{
  "num_key_value_heads": 1,
  "rope_fraction": 1.0,
  "qk_norm": true,
  "bias": "none",
  "init_std_o": 0.0128,
  "init_out_by_depth": true,
  "lr_head": 0.0069,
  "decay_fraction": 1.0,
  "final_lr_fraction": 0.05,
  "train_tokens": 83510000
}
Each number is 128 + 32 x the weight over its row's rms, rounded and kept within 0 to 255. Layers, rows and columns count from 0. The size above them is the row's rms in percent of the matrix's.

# layer 10 attention query, 64x64, rms 0.193, rows 0-63, columns 0-63
size [ 96  78  75  94  52  93 106  84 106 126 111  93  97 119  96 116  96  69  69  78  75  58  90  78  90  86 103  98  97 102 243 127  76 121 127  87  97 109 149 105  98 113  93  78  84  82  90  55  83 103 103 116  89  97  68 100  76  74  70  94  71  56 183  85]
[[168 116 156 102 154 162  89 144 160 166  83 138 176  96  94 116 116 119 101 137 126 135  74 149 103 209 142  80 151 145 124  82  96 114 111 147 140 122 163 183 126 135  84 109  86 139  74 152 122 103 138 169 165 103 113 112  93 102 167  78 175 158 197 127]
 [ 92 123 122 144 104 169 113  96 134 176 187 147 145 160 101 101 166 138 108 124 135 137 140 136 137 134 112  78 106  39 168  94 153 127 122  94 175 111  69  88  73 175 169 186 137  88 184 113 148  88 167 161 121 141 169 142 127 143 116  98 123 125  95 163]
 [117 139  78 133 117 131  92  97 150 175 112 128 118 139 154 161  88 104  76 129 157 148 144 105  94  74 173 126  96 170  89 136 107 129 123  76  99 121 179 156 160  91 177 183 107 111  53 118  71 135 112 118 136 150 146 147 175  65 103 140 137 144 163  75]
 [122 128 184  99 128 121 146 173  75 158 139 109 130 111 154 137 115 167 133  78 138 211 136  90 122 109 112 143  87 117  72 189 145 162 148  89  81  91 136 127 117 126 167 109 121 163 147 116 188 132  81 133 143  71 142 179 115 161 119 176 127 152 191 109]
 [159 127 137 128  73 131  82 115 182 121 127 133 108 151 173 188 164 151  82 139 127 194 136 145 144  52 214 155 177 173 173 145 144 114 116 129 132 137 179 107 130 147 145 134 135 163 122  55 115 134 142 142 154 108 123 161  82 123 118 161 164 100 122 100]
 [140  81 130 118 112 145 210 163 136 138 141 122 111 126 146 163 139 153 172 100 103 123 214 189 114 110 180 143 128 132 122 176 179 197 187 145 105 160 126 154 154 157 146 149 102  87 128 131 194 168 151 134 130  97 119 122 114 143 116 160 151 124 106  75]
 [102 111 117 188 133  99 146  97 141 201 163 147 126 152 165 115 161 104 115 124  61 128 140  87  97 137 182 123 130  94  93 141 148 186 126 123 127 171 129 161  88 132 148 109 224 147 133 187 127 124 140  90 191 125  86 130 128  96 161 115 124 168  95 136]
 [136 225 103  99  95 134  46  96 135  97 120 141 154 121 134  73 112 120 146 146 113  93 134  81 103 139 130 120 141  88 128 110  98  71  95 146 121 124 174 130 133  93  88 142 206 161 104 105 114 136 117 103 128 137  82 135 159  94 128  79 134 177  81 168]
 [ 84  91 120 120 169 110 110  99  91 155  79 113 154 138 157 130 116 176 195 125 114 119 165 196 111  95 133 110 135 188 100 159 139 125 167 151 108 116 137 134 128 162 193 104 168 168 100 155 174 134 202 154 104 151  79  99 164  98 134 125 165 119 114  83]
 [123  76 140 115 129 152 127 125 136 114 151  90  55 150 157  91 154 110 175 127 129 141 115 131 138 115 161 130  81 167 149 157 162  98 181 121 157 167 106 109 136 129 125  62 156 124  84  64 235 140 196 100 123 149  99 133 169 108 150 125 161 132 140 135]
 [144 172 166 103 159 121 127 190 121 123 129  86 125 110  82 136 142 112 136 113 170 103  89  79 120  88  84 105 118  93 129  33 117 115 143 167  66 150 121 108 153 145 114 151  96 119  95 181  88  98 132 175 192 138 177 138  99 120 104 142  89 111 115 171]
 [143 127 159 115 129  79 158 151 112 156 100 155  90  81 120 113 168 136  93 120 143 166 154 112 123 150 155 135 129 177  90 176  89 109 138 142 192 162 143 116  79 142  35  74 106 139  64  99  92 179 137 132 128 148 139  90  92 125 103 156 130 178 166 155]
 [122 132  82 185  56  80 123 133 156 122 145 150 129 107 108 162 130 167 169 141 124 113 140 139 158 142 131 120 113 165 101 143 109 135 108 169 194 176 135 140  86 118 196 154  88  95 146 154 125 115 139 180 136 176  85 111 128 158 184 165 150 201  80 139]
 [ 52 102 137 150 147  95 118 139 108 122 143 159  88 102 125 142 138 163 123 135 157 138 128 152 185 129 116 123 148 162  73 147 100  74 170 125 154 145 123 115  82 148 188 103 151 160 111 150 147 181 149 204 109 155 115 110 196 119 156  89 126 144  79 200]
 [ 79 118 122 125 129 129 135  90 102  99 214 126 110 130 181 141  99  98 127 107 165 126 122 170  72 121 100 107 111 174 173 113 139 151 119 159 144 114 186 146 167 139 114 131  77 167 177 114 104  80  65 169 106 106 158 139 184 193 105 108 127 129 100 154]
 [160  99 135 122 127 122  95 152 115 103  94 123  96 175 178 121 105 139 129 124  90 111  78 114 143  99  94 130 122 138 123 112 117 102  79 114  76  84 136 137 252 118  95 100 135  99 114 162 116  48 124 118 121  79  70 135  88 112 108 151 123 151 168  95]
 [ 67 101 136 160 105  58 157  96 109 101 143 133  91 163  79 121 138 160 128 117 138 101 173  73 142  82 123 147 145 144 148 140 204 166 154 138 135 133 189 138 141  71 144 147 128 139 132 158 126 145 154 130 149 160 162 135 162 143 103  78 135  41 178 143]
 [165 163 153  83 136 111 155 126 100 148 148 122 100 169 177 192  97  65 125 122 112 112 121 129 143  54  88 166 109 138  82 133  99 170 146  93  51  91 147 110 151 118 173 132 114 134 111  74 162 118 153  86 185 134 106 141 135 123 122 104 135 128 164  67]
 [ 69 111 112 120 121 107  81 124 176 120 112 123 131 174  78 156  87 147  63 127 189 131 174 118 161 144 175 111 128 109 185 127 128 114 109 170 179 147 101 112 179 106 113  93 125 186 161 137 117 150 103 158 176 141 173 127 153 142 145 100 100 102  82  68]
 [168 119 177  53 107 147 166 171 126 167 130  96 121 166 186 111 129 142 183 167 101 101 140 172  94 125 118 118 124 149 154 116 121  81 184 184  57 121 121 175 143 121 110 111 101 123 102 115 140 123 187  96 137 119 109 168 112 123 101 180 184 145 154 110]
 [151 188 132 133 146 123  87  69 168  91 171 181 143  75 123 171 133 165 153 129 105  88 153  96 158 121 168 148 144  97 138 136 107 134 115 146 110 163 164 145 141  79  71 170 151 144 177  72 101 116 136  96 142 166  86 115 166 101 164  91  87 118  76 142]
 [100 127  84 144 158 108 157  64 192 140 147 156 117 102  71 100 130 120  97  56 113  88 106 123 119  96 145 113 143  72 114 111  84 122 136 175 123 169  96 171 187 135  92  94 123 128 134 119  85  78 167 117 123 131 123 140 182  93 175 160  84 106  93 124]
 [163 119 138 127 151 123 171 136 113 105 131  97 102 109 109  85  76 142 174  76 147 145 167  80 113 183  96 148  59 129 153  68  84 144 123 104  99 110  98 120 145 117 109  85 146 123 139 143 108  71 131  73 111 121  74 126 151 166 177 218 133 118 115 136]
 [100 123 107  89 111  94 147 172 100 180 127 141 132 178 146 123 100 102  93 106 135 155 127 171  98 166 203 161 147 203 139 116 170 128 172 153 186 176 111 100  95 189 149 124 121 146 131 168 167 168 160 171 121 121 115  86 103 171 120 172 131 134 114 148]
 [117  98  89 127 158 168 145 145 145 125  96 126 112 102 149 106 113 117 100 136 153 140 151  49 117 155 101  92 108 114 129 214 141 163 134 116 122 118 169 142 191 135 126  66 190 150  61 176 141  75 118 105 169  67 122 119 108 134 124 119 108  87  81 148]
 [171 167 130 161 127 147 104 160  99 135 153 138 150 178 112 118 141  91 105 151 153 139 202 140  63 129 182 193  87  83 121 145 125 135 177 118 175  99 128 118 121 141 158 143 127 179 115  78 119 168 129 133 141  88 146  94 126 203 118 136  75 143 188 119]
 [134 148 150 115 106 128 101 160  34 129 136  74 122  77 119 172 115 120 165 153 132 130 164 152 108 110 105 185  70 112 133 150 134  92 142 191 155  96 127 118 103 153 135 153  65 110 130 118  90  86 102  99 121 139  65 135 141 131 186  98 147 108 198 144]
 [178  83 163 175  41 129 130 149 188  82 122 181 114 116 156  99 213  94 134 158 188 113 174  98 106 129 138 134 121 121 104 144 101 103 141  96 133 139 139 169 160 140 130 104 124 118 175 114 120 115 136  99  93  62 110 135 147 148 141 133  77 149 167 128]
 [178  74 127 164 132 144 140 163 136 153 174 104 131 174 112 167 105 168 118  85  50 141 143  84 124  90  96 163 168 135 127 102 170 112  95 140 112 140 101 116 193 101 154 120 137 112 161 124 172 111  97 163 158 137 133 132 168  90 203  97  70 160 143 128]
 [138 108 149 128 143 128 175 197 101 147 169 147 113  93 120 161 156 149 141  98 101 136 173 215 156 179 160 134 103 153 134 141 118 111 153 178 121 158 132 135  66 163 152 177  86 140 157 110 162 112 171 144 102 181 124 115 170  96 168 151 105 129  57 117]
 [ 86  90 100 127 134  93 138 102 115 152  99 145 114 151 158 106  82  81 169 141 115 128 118  86 122 119 172 127 108 142 140 171  64  87 171 153 169 136  94  70  59 111 146  59 123 133  87  92 170 156 142  83 107 155 123  70 133  99 176 124 105 133  87 135]
 [131 182 157 106 113  92  96 148  88 132 134 142  88  48 125 149  80 138 108 110 110 103 125 111 148 127 133  93 140 122 101  49 137 104 133 107 119  91 148 145 149 149 145 165 141 100  80 116  96 150  67 199 133 101 109 170 169 138  87 166 103  90 202 133]
 [ 81 134 121 141 126 132 112  89 111  92  59  76 137 175 121 143 122 185 136 127 126 129 168 150  84 139 182 141 135 142 106 162 117 140 130 116 144  56 111 115 106 114 154 112 154 162 115  79 179 148 133  60 176 134 169 143 163 165  82  94  71  92 154  85]
 [110 157 143 144 112 172 124 151 194 114 124 146 157 121 130 175 163 135 113 100 104 163 142  65 146 152 109 121 146  83  76 137 119 155 109 110 134 205 133 159 141 155 108 164  91  51 117 136  81 179 128 148 171 103 144 198  93 174 133 115 105 100  80 145]
 [138 137 127 147 144 125 144  94  54 131 179 118 119 169 182  89  80 109 151  96 127 165 144 165 191  99 184 163 123 157  81 121 183  68 174 144 152 111 144 140  96 125 162 150 139 143  92  77 117  99 128  90 128 131  93 144 145 186 176 131 147 101 153 155]
 [151 185 130  92 188  97 159 169  90 135 132  79  80  96 125 152 101 123  94 114 154 188 168 155 116 170 130 120 133 133 134 133 116 107 165 129 205 134 134  95 119 140 179  92 112  96 182 152 170 109 162 106 119 102 156  42 147 122 132 164 155 118 145 165]
 [149 172 129 104 148  83 106 180 207 114 141 121 132 117 143 175 163 110 126 106 152 175 131 125 179 159 184 115 124 142 142 174 128 125 115 156 145 121 174 111  33 180 172 175 155 121 191 138 145 151 127 119  94 150 154  90 163 159  99  99 116 115 113 137]
 [156 145  81 137 131 136 205  96 133  78 158  95 118 166 182  97  91 146 174 124 117 166 177 102 112 120 173 107  87 125 160 121 106  80 128 155 195 125  78 137 105 107 159 119 104  87 152 122 121 121 139  85 140 129 130 109 146  97 151 109 155  88  36 145]
 [140 147 126 147 128 101 114  83 150 192 200 138 105 156 199 132  64 129 169 101  90 139 177 139 117 111 176 162 101 136 166 120 145 114 129 140 172  86 121 101  80 102 122 141 127 146 127 154 175  98 146  86 127 178  87  91 175 162 159 111 138  99  85  91]
 [145 170 147 117 149 175  83 127 136  70 108 141 127  68 109  94 125 145 201 164 121  93 157  62 136 145 109 133 124  77  99  92 102 124  47  95 149 124 161 151 155  57  75 118 141 141  80 116 116 147 133  95 115 129  87 122 157  85 134 119 108 163 115 148]
 [129 113 126  92 115 113 108  85  82 100 116 121 152 129 161 143 129 132 179  78 128  86 173 155 163  56 135 138 143 195  96 181  99 107 158 175 194 124 122 119 119 138 139 112 113 164  79  60 148 124 185  84 121 164  78  98 106 131 116 100 137 160 142 154]
 [104 125 163 131 101 160 124 126  69  87  96 155 135  97 105 116 152 175 109 109 100 148 119  88  87 111 133  87 101 140 162 104 149  72 120 133 114 107 143 177 143 118 132 111  78 109 122  48 121 164  93  43 136  85 121 173 100 125 121  66 146  98  95 183]
 [131 101 159 124 112 145 124 163 166 106 112 153 116 122  77 105 104 177 130 179 155 131  85  67  88  78 107  78  91 102 137  78 118 126 101 139 110 160 165 159 203 124  62 136  69 137 134 132  83 177 139 139 163 127 191 133 174 151 102 131 113 110 141 127]
 [135 128 202 122 129  93 157 104 117 153 112 155 130 107 141 122 196 142 128 130 105 117 161 136 135  86 201 132  99 183  82 157  81  99 123 160 160 103 143 114 108 126  81  36 104 130  79 126 149 155 146 189 110 161 143  97  88 130 111 116 111 170 176 132]
 [136 102 103 163 126 110 125  83  82 112 127 101 195  70 149 140  85 125 200 162 127 149 181 164 113 145 158 128  79 177 143 139 113 119 125 180 134 100  99  87 139 108 188  91  73  99 102 149  86 132 105 132  93 157  75  79 111 121 147 159 136 159 114 111]
 [ 99 151 110 117 143 117  86 105 155 116  89 127  87 211 106  81 162 122  94 161 159 139 108 191 128 162 108 208 163  87  71 154  99 138 169  99 154 124 211 114 160 136 125 131 157 121 130 171 131 166 153 140 145 125 127 134 145 122 137 101  69 164 125 145]
 [112  93 159 150  74 108 127 121 168 112 162 151 192 164 149 156  85  97 172 152 147 132 178 123  76  88 141 155  84 133 185 101 117 181 141 116 127 113 157 139 176 123 111  96  72 114 140  91 118 135  65 159 126  74 166  63 112 134 114 173 139 151 135 120]
 [109  47 152 127 180 149 134 100  66  72 127 151 192 162 165  97 147 141 108 152 111 127  87 150 152 119  67 107 152 138 102 156 117 148 112 155 127 148 136 133 166 144 104  85 105 178 135 160 112 129  88 127  66 140 160 169  80  78 150 144  93 152 128  84]
 [135 132 152 162 140 132 209 132 100 109 156  87  88  93 162 168  95 144 155 142 125 145  77 129 119 147 134  94 202  62 124 146 169  89 110 108 117 122 135  97 114 141 152  96  90 129  84 176 157  69 120  54 140 107 123 162  88 169 132  80 120 138 119 104]
 [165  95 167 149 163 113 171 133 146 146 187  87 147 164  96 150  88  91 120  31 128 147  82 177  63 100 189 167 117 140 126 181 130  70 155 139 106 160 128 110 151 144 166 135 117 113 137 124 131 110 162 104 133 156 114 136 139 132 114  75 170 107 154 133]
 [ 87 170 131 164  92 119 127 182 105 117 168 112 155 177  87 135 144 139 107  94  93 134  74 176  96 137  78 139 129 166 120 145 131 127  98 112  91 135 181 166 172  90 152 107 200 161 164 146 153  81 112 184 121  91 131 156 160 142 121 128  95 176 179 111]
 [164  81 126 182 121 101 180 112 172 109 120 150 172 149 159  90 157 122 178 211 129 164 123 126  92 149 137 119 129 117  77 153 101 113 142 196 146 101 101 140  84 180 107 101 141  92 109  89 138  89 161 138 162 142 102  81 113 114 152  61 148 144 119 106]
 [ 98 115 112 167 150 128  85 130 126 103 161  95 145 120 166 147 121 152  91 207  97 147 124  50 166 153 129  76  93  90 158 131 157 115 111 142 167 130 145 115 132 126 129 191 123 124 139 126  73 146  65 203  95 107 151 180  77 168 111 131 129 102 105 151]
 [114 149 182 130 123 117 102  65 121 144 111 110 107 146 111 128 134 109 128 122 111  73  98 175 101 127 118 123  96 121 111 112 152 194 151 137 111  93  99 108 172 128  95 128 200 124  75 145 138  58 129 175 154  87 102 165  94 161 120 140 185 131 220 104]
 [167 114 106 132  91 139 147 129  76  76 119 166 125 117  91 142 173 119  96  97 115 120 131 174  95 131 108 116 128  92 102 104 121 128 119 171  91  83 114 150 156 127 150 105 191 133 112 140 120   5 104 184 129 111  64 174 100 137 138 159 112 169 144 149]
 [114 135 160 105 126 102  89 113 127 146 142 132 153 124 155 130  79 111 177  90 161 126 118 127 158  99 177 124 120 209 170 163 113 154 159 150 159 153 116 109  42 134 182 115 111 114 142 150 190 195 184 128  99 184 147  60 106 134 136 134 131 112 112 139]
 [151 113  58 114 119 146 142 208 153 153 162  79 133 149 140 177 130 118 102 160 147 138 109  45 148 180  97 100 119  74 133 145 161 131 166 156 130 106 103 125 125 101 197 173 106 127 158 131 131 127 122 131 166 123 114  96 157 155  91  89  91  92  80 167]
 [107 164 120 157 137 117 138 162  93 131 124 108 148 139 169  98  81 113  77 124 126 153 176 145 120 121 220 190 126 116 128  89 126  87 138 139 139  85 173 115 192 144 136 154 188 132  88  84 158  59 106 148 171 122 135 133 104 187 109 138 124 160 164 152]
 [117 122 112 137 101 123  43 148 109  90  89  90 126 114 144 154 118 112 158 105 100 163 168  93 119  63 148 140 128  98 143 174 152 215 116 138 185 100 145 173  99 165  91 145 165 109 123 102 158  76 176 150 131 116 109 109 139 116 193 102 133 113 159 166]
 [ 94  99 119 147 102 137 124 135 163 154 125 145 132 131 148 196 204  67 127 160 164 116 117 192  96 179 164 105 117 148 110 136  91 183 153  86 118 171 134 115  99 148 119 109 194 118 142 180 176  71 139 149 141 131 155 122  65  93 132 133  96 134 161 136]
 [196 116 137 113 102 150 134 179 116 147 152 147 167 182 161 178 121 136  84 124 107 152 189 109 118 136 174 152 157  88  95 116 127 160 160 138 148 158 170 113 134 138 106 111 188 160 115 117 187 101 117 148 178  89 140  98 105 192 170  89  79  98 103 107]
 [144 113 134 137 123 165 161 181 106 117 173 145 120 137 129 158 142 158  94  91 108 135 111 127 160 148 164 119 156 142 123 140 185 114 115 133  98 141 116 119 122 136 154 116 179 222 124  89 167 207 127  56 150 148 175 111 131 115  94 157  83 140  41 120]
 [143 157 127 181 156 125 139 177 203 137 120 142 149  79  84 138 141 145 142 110 109 113 117 111  88 145 105 142 147 139 138  77 148 132 111 125  60 124 146 128 185 128  84 166  46 111 183 141  88 187  67 117 118 168 151 121  87 153 137 172 117 140 158 149]
 [125 140 154 111  96 136 138 136 133 114 132 165  66 171 124 126 122 111  96  91 203 142 133 152 152 105 114 158 108  37 127  95 181 140  90  89  96 167 123 135 158  87 115 167 160 154  80 155 154 120 127  87 176  61 141 170  65 135 136 143 118 158 138 154]]
# layer 10 attention key, 32x64, rms 0.184, rows 0-31, columns 0-63
size [ 91  68 125  61  72  86 106 100  95 104 128 108  90 106 112 106  70  88  90  87  84  94  87 126  91 109  98 105 100 117 125 122]
[[114 149 129 128  66  58  94 123 150  91 142 197 139 103 157 109  97 148 154 133 138 151 138 146 194 124 129 149  60 143 142 173 175  88 129 113 118 151 132 107 147  99 166 162 120 115 101 150 140  25  96  91 137 164 137 138  90 138 126 167 101 154 128 168]
 [120  84  85 173 161 189 177 115 152  76 125  76 147 110 129 166 125 171 141 131 153 103  95 133 102 126  83 105 136  99 153  91  82 117 147 193 127 181 120 184 178  87 118 128  98 146 175 140  74 179  93 146  89 128 145 115 154 133 149 153 102 104 143 148]
 [125 114 151 127 137 118 146  84 125  98  88  96 156 126  87  90 109  55 119  76 117 101 138 169 167 141 126 145 142 120 149 136 126 103 113 144 133  91  88  60  39 109 115  33 124 148 106  87 184 117 116  96 106 118 178 128 182 123 131 140 139 110  95 143]
 [ 60 111  98  96 146 100 129 106 158 118  84 134 111 137 160 152 122  61 109  88 126 103 112 180 100  70 170 117 163 186  79  90  84 131 117 109 175 107 120  96 169 157 116 169 144 142 110  99 192 137 146 159 111 158 135 128 121  97 154 133 128  98  51 127]
 [165 112  41  53 124 103 139 147 148 100 167 107 159 134 153 114  77 132 133 134 169 127 155  61 168 102 122 129  92 129 161 121 101  76 136 193 120 162 131 141 160 154  93 125  99 167 122 126 127  90 161 146 107 116 140 103 215 125 133 142 104 102 106 174]
 [149 139 112 170 105 152 134  79 150 200 112 125  85 108 138 157 136 140 108  64 132 104 119 155 148 144 134 123 145 117 182  88  86 174  33  77 143  87 117 137 127 114 135 122 164 144 182 124 136  31 103 104 133 117 115 110 135 106 163 106  87  98 127 117]
 [ 90 111 183 132  72 186 160 150 148 104  88 120 164 108 126 102 118 172  94 164 133 107 115 139  83 203 163 189 166 101 127 148 172 114 149 155 160 137 141 100 100 131 108 141 118 129 106 144 145 198 127 140 184  79 155 116  76 174  85 113 123 113 152 113]
 [179 148 150  83  88 125 106 134 101 127  96 111 141 130 132 156  89 106 135 120 121 113 146 152 184 163 142  48 134 128 162 130 121  89  73 138 157 115 185 142 114 134 207 143 171 121  59 155 159 157 172 119 109 136 132 133 141 121 169 129 162 194  63 112]
 [ 92  88 102  81 106 118 121 136 128 138 178 165 186 169 124 161 104 175 143 157 110 109  92 148 136  44 125 112 110 136 127 106 156  98 138 106 155 142 117 121  79 184 130  47  87 108 132 110 146 145 191  82 136 154 149 116 135 187 154 163 155 157 100 155]
 [141  81 198 119 151 131 158 121 152 141 100 127 148 149 147 106 158 118 128  90 110 122 123  97  88 148 111 134 107 142 116  72 136 123 138 199 145 132 149 129 157 140 124 195  61  92  69  89 169 217 132 149 192  89 128 148 139 108 125 124 135 151 188 145]
 [ 94  86 172  95 103 186 148 109 129  99 129 128  93 130 138  87 118 170 123 136 186 114 184  89 114 110  71  95 134 100  87  80 176 148 156 154  90 163 151 128 204 133  81 116 149 100  96 129 122  58 129  98 125 110 142 100 156 149  74 117  99 114  96 123]
 [135  89 122 148 171 117 123 124 188 157  84 128 158 154 171 120  94 149 121 104 110 138 127 113 136  59  99 132 172 169 109 150  89 120  72 153 130  95 158  73  86 132  47  86 156 168 110  93 165 160 129 126  96 146 147 113  95 113 124 179  86 169 171 100]
 [192  78 133 111 172 124 138  78 121 127 105 112 153 152 178 150 149 136 135  75  88 102 161 136 120 137  96 109  88 138 164 147 189 192 125 138 151 152  98  80 144 158 179 174 194 117 123 137 139 116 117 185 112  92 100 154 112 176 131 110 152 109  80  86]
 [157 114 134 144  77 119 116 178 112 144 142 112 158 101  98 165 130  94  94 146 180  82  75 149 212 141 120 174 125  99  99 121 144 100 127 138 131  94 110  92  56 162 171 144 134 117 181 164 126 128 202 194 126 108 121 101 121 150 154 111 108 175 138 146]
 [ 81 101 163 174  93 131 121  93 140 123 149 105 170 165 128 133 123 158 107 202 123 140 116  69 128  56 123 141 124 145 150  72 140 157 116 137 124  81 142 130 199  91 119 160  88 134 169 132 143  72  60 108 139  98 120 102 188 153 175 151 140 110 139 109]
 [136 100 141 135 210 138 142  85 113 153  66 121 156 123 122 128  81  79 113 154 145  89 191 125 130 163  77 139 128 108  89  71 106  91 171 109 125 121 160 171 201  89  95  94 168 176 145 130 144 121 118 148 117  78 105 114 166 144 120 140 171 114 164 128]
 [128 100 120 170 168 139 177 114 128 118 116  96 120 127 156 109 145 139 133  85 147  91 118 100  75 174 142 119 134 133 127  85  86 167 117 150 131 151  47  82 106  92  88  84 151 163  92  88 152 121 104 155 114  89 108 142 164  47 194 140 186 117  99 112]
 [108 152 106 141  90 150 136  85 107  90 110 210 167 131 132 110 121 139 213 142  93 135 115 107 115 136 163 125 152 149 198 130 131 109 169 116  95 125  98 104  45 114 101 175 162 166 121 156 117  88 101 157  53 118 134 116 128 119 112 163  89 145  89 123]
 [ 92 151 152 144  86 115  98 205 112 130 124 100 139  52 170 145 161  95 109 122 121 203  89 123 128 126 153 120 181  79 133 191 167 158 130 131  84 122 141 163 167 123 102 183 125  97 124 134 124  97 154 115 187 129 140  96  69 121 134 104 114 123 161 165]
 [ 75  79 139 143 193  69 135 153  98 121  74  97 143 176 124 169 118 123 132 159 122 157 120 102 100 121 126 126 125 103  97 114 123 206 125  77  86  84 113  85 169  49 107 149 114  77 129  96 164 167  98 138 143  96 135 139 127 157 140 125 154 130  71 133]
 [127 129  83 119 133 110 127 182 152  99 134  87 162 141 132 183 133 139  98 185 112  81  95 142  89 171 112 101 140  68 124  41 152 141 103 181 135 122 143 129 155 117  98  96 139 103 128 117  96 177 119 196 176  70 104 110 103  98 114  97 107 104  84 116]
 [194 112 120 174 114  94 145 134 179 158 137 110 130 156 133 147 128 172 129 169  97 125 125 173  76 112  79 124 157  69 156 132 157 205 118 142  97  63 135 170 133 146  68 120 174  75 123 138 117 122 118 139 175  71 146 145 136 133 118  71 136 163 125 104]
 [137 140 147 199 146 119 161 131 126 132 168  85 123 110 103 132 140 140 132 123 141 177 180 122  83 138 107 108 116  93 115  61 117 218 100  70  74 103 168 149 152  72 138 108 178 142 164 147 152 141  66  84 149 121 143 106 154 138 142  96 159  97 115  95]
 [101 135 109 132 112 104 108 148  92 169 140 133  79 124 141  92 102  76 115 120 151 127 135  91 181 141 174 135 114 190 109 171 151  65 128 147 160 146 155  98  74 154 229 128 114 129  92 145 177 189 162 176 115 172 149  94 114 108 103 150 129 130 142 142]
 [158 141  78 130 181 163 108 132 113 143 101  72 106 201 150 119 140 156 122 174  83 131 154  63 139 141 109 115 128 160 130 143 137 121 108 171 122 182 147 179 178  96 176 136 176 114  63 126 131 163 146 135 176 107  71 131 195 122 160 122 146 146 129 115]
 [139 204 109 126  99 115 162 130 134  98 155 145  83 137  99 115 155 110 105 148 140 116 171 130 125 116 159 104 115 122 146 176 153  89 183 127 190  89 183 119 136 160 103 114 217 170 115 146 153  72 151 140 123 130 127 187  97 182 155  94 131  82  84 126]
 [110 123 154 130 176 127 149 117 108  93 136  76 142  65 117 144 126 116 178 106 137 143 124 145 155 160 113 123 147 165  79 181 188 139 161 154 118 141 132 146  80 128  99 111  97 152 147 169  50  76  79 146  98 155 118 133 203 163 150 124 168  72 155 100]
 [ 75 164  98 139  96 110 132 109 127 113  73 158 134 147 108 121 180 108 166 107 138  83 163 174 157 128  89 126  91 160 123 141  82 124 111 136 135 177 163 108 192 194 134  70  67  96  77 139 110 195 138 105  90 166 145 108 138 143 108 155 155 139  97 126]
 [196 129 125 122 145 142 126 155 110 152 162 188 112 179 154 134 124 112 116 118 124 165 138 114  39 145 130 127 119  80 115 107 105 135 152 133 117 145 102 123 174 163 113 124  95 158  89 108 135  95 130 141 192 135 175 131 176 170 194 126 110 211  65 114]
 [150  80 163 149 110 166 183 129 167 106 155 120 167 150 109 141 149 168 102 129 101 104 152 199 137 162 127 117 138 136 109 133 162  83 135 154 106 130  95 127 113 145 148 197 185 196 173 139 131 136  66 149  78 169 116 137 150 127  56 127 122 125  73 158]
 [143  60 132 167 137 103 100 123 143 158 176 181 136 142 106 118  88 141 185 169 142 117 149 117  68 126 120 104 114 111 154 146  87 134  73 163 142 143 135 103 103 132  90  61  80 106 117 193 128 156 116  89  88 147 190  57 145 115 141 103 125 135 145 168]
 [198 128 169 134 131 153 154 135 146 106 125  86 137 174  59 161 122 180  98  91  60 133 182  50 147 147  80 152 134  57 149  66 133 122  90 150 160 126 101  88 134 120  85 160 148 102 126 138 133 124 112 142 143 139 137 156 112 110 158 123 141 120 171 152]]
# layer 10 attention value, 32x64, rms 0.242, rows 0-2, columns 0-63
size [111 104  94]
[[147 153 103 145 140 160 124 150  84 156 108 152 144 111 129 167 170 101  96 162 155 125 199 130 176  88 126  82 164 133 171 121 116 165 192 163 108 149 196 101 105  55 115 135  93 111  77 141 173 106 156  80 132 121 126 134 184  83 116 101 149 138 156 133]
 [146 139 111 174 189  84  88  96  87  49 118  99 122 157 102 140 143 155  75 137 134  98 129 142 108  61 166  99 129  92  94 133 152 124 131 151 115 167 198 126 129 112 155 123 134 138 143 165 128 102  90 117 164 166 196  96 120 148 145 190 144 156 145  83]
 [121  88 120  81 139 125 138  41  64 133 115 137  75 157  71 182 128 201  46 139  96 123 119 100 124 172 155 127 136 103 128 132 122 132 133 185 101  93 176 150  90 129 169 126 114  94 158  85 134  99 150 114 122 111 122 137 121  84  90 129 111 152 146 112]]
# layer 10 attention output (transposed), 64x64, rms 0.269, rows 0-2,32-34, columns 0-63
size [112 106  98 114 100  94]
[[ 91 138 122 126 146 148 137 139 104 160 175 164 161 189 117  72 115 129 133 137  34  86  86 135  97 128 115 103 127 118 137 121 149 120 120  84 102  75 137 135 120 160  97 160  90 138  89 207 161  87 189 136 125 130 165 120  62  88  86 138 122 125 101 124]
 [ 65 113 115  77 135 150 120  93  72 185 139 112  90  91 159 118 116 166 112  94 147 113  91 130 152 110 120 107 129 125  92 122 108 127 140 117  66 112 172  97  79 105 144 179 101  75 117 108 189 128 114 161  64 139 102 141 149 129  87 111 194 157 128  72]
 [104 109 124 147 170 174 141 144 194 107 131 102 121 120 182 127 125 141 201  80 159 120 108 161 156  95 126 149 134 146 116  73 142 119 110 124 153 134 148 155 135 104 152 183 109 105  96  42 157  98 100 179  98 182 191 129  87  77  97  96 134 133 133 132]
 [118 166 123 128 102 133 120  57 105  98  74  97  76  81 160  91 146 140 163 104 161 155 142 143 177 147 129 161 154  79 121 128 110 121 142 144 126 163 134 144  60 104 138 141 112  71 158 112 124 133 162  62 123 139  79 125 205 184 187 111 142 146 135 138]
 [119 126 149 116 154 202 132 190 108  83 147 178  96 127 111 166 176 144 113 119  90 147 112 167 197 185  99 200 149  79 109 107 166 106  95 161 141 143  78 142 167 161 144 163 148 173 148 138 127 104 120 120 168 118  99 142 144 117 118 139  97  98  75 119]
 [140 129 156 147 185  84 150 145  67 121 177 124 139 100 105  96 106 135 119 131 142 162 109 142 124 152 153 125  76 141 133 150 118 121 126 189 113  74 123  77  81 155 159 131 100 137 217 174 119  91 109 151 161 167  71  98 148 166 148 198 142 138  93 140]]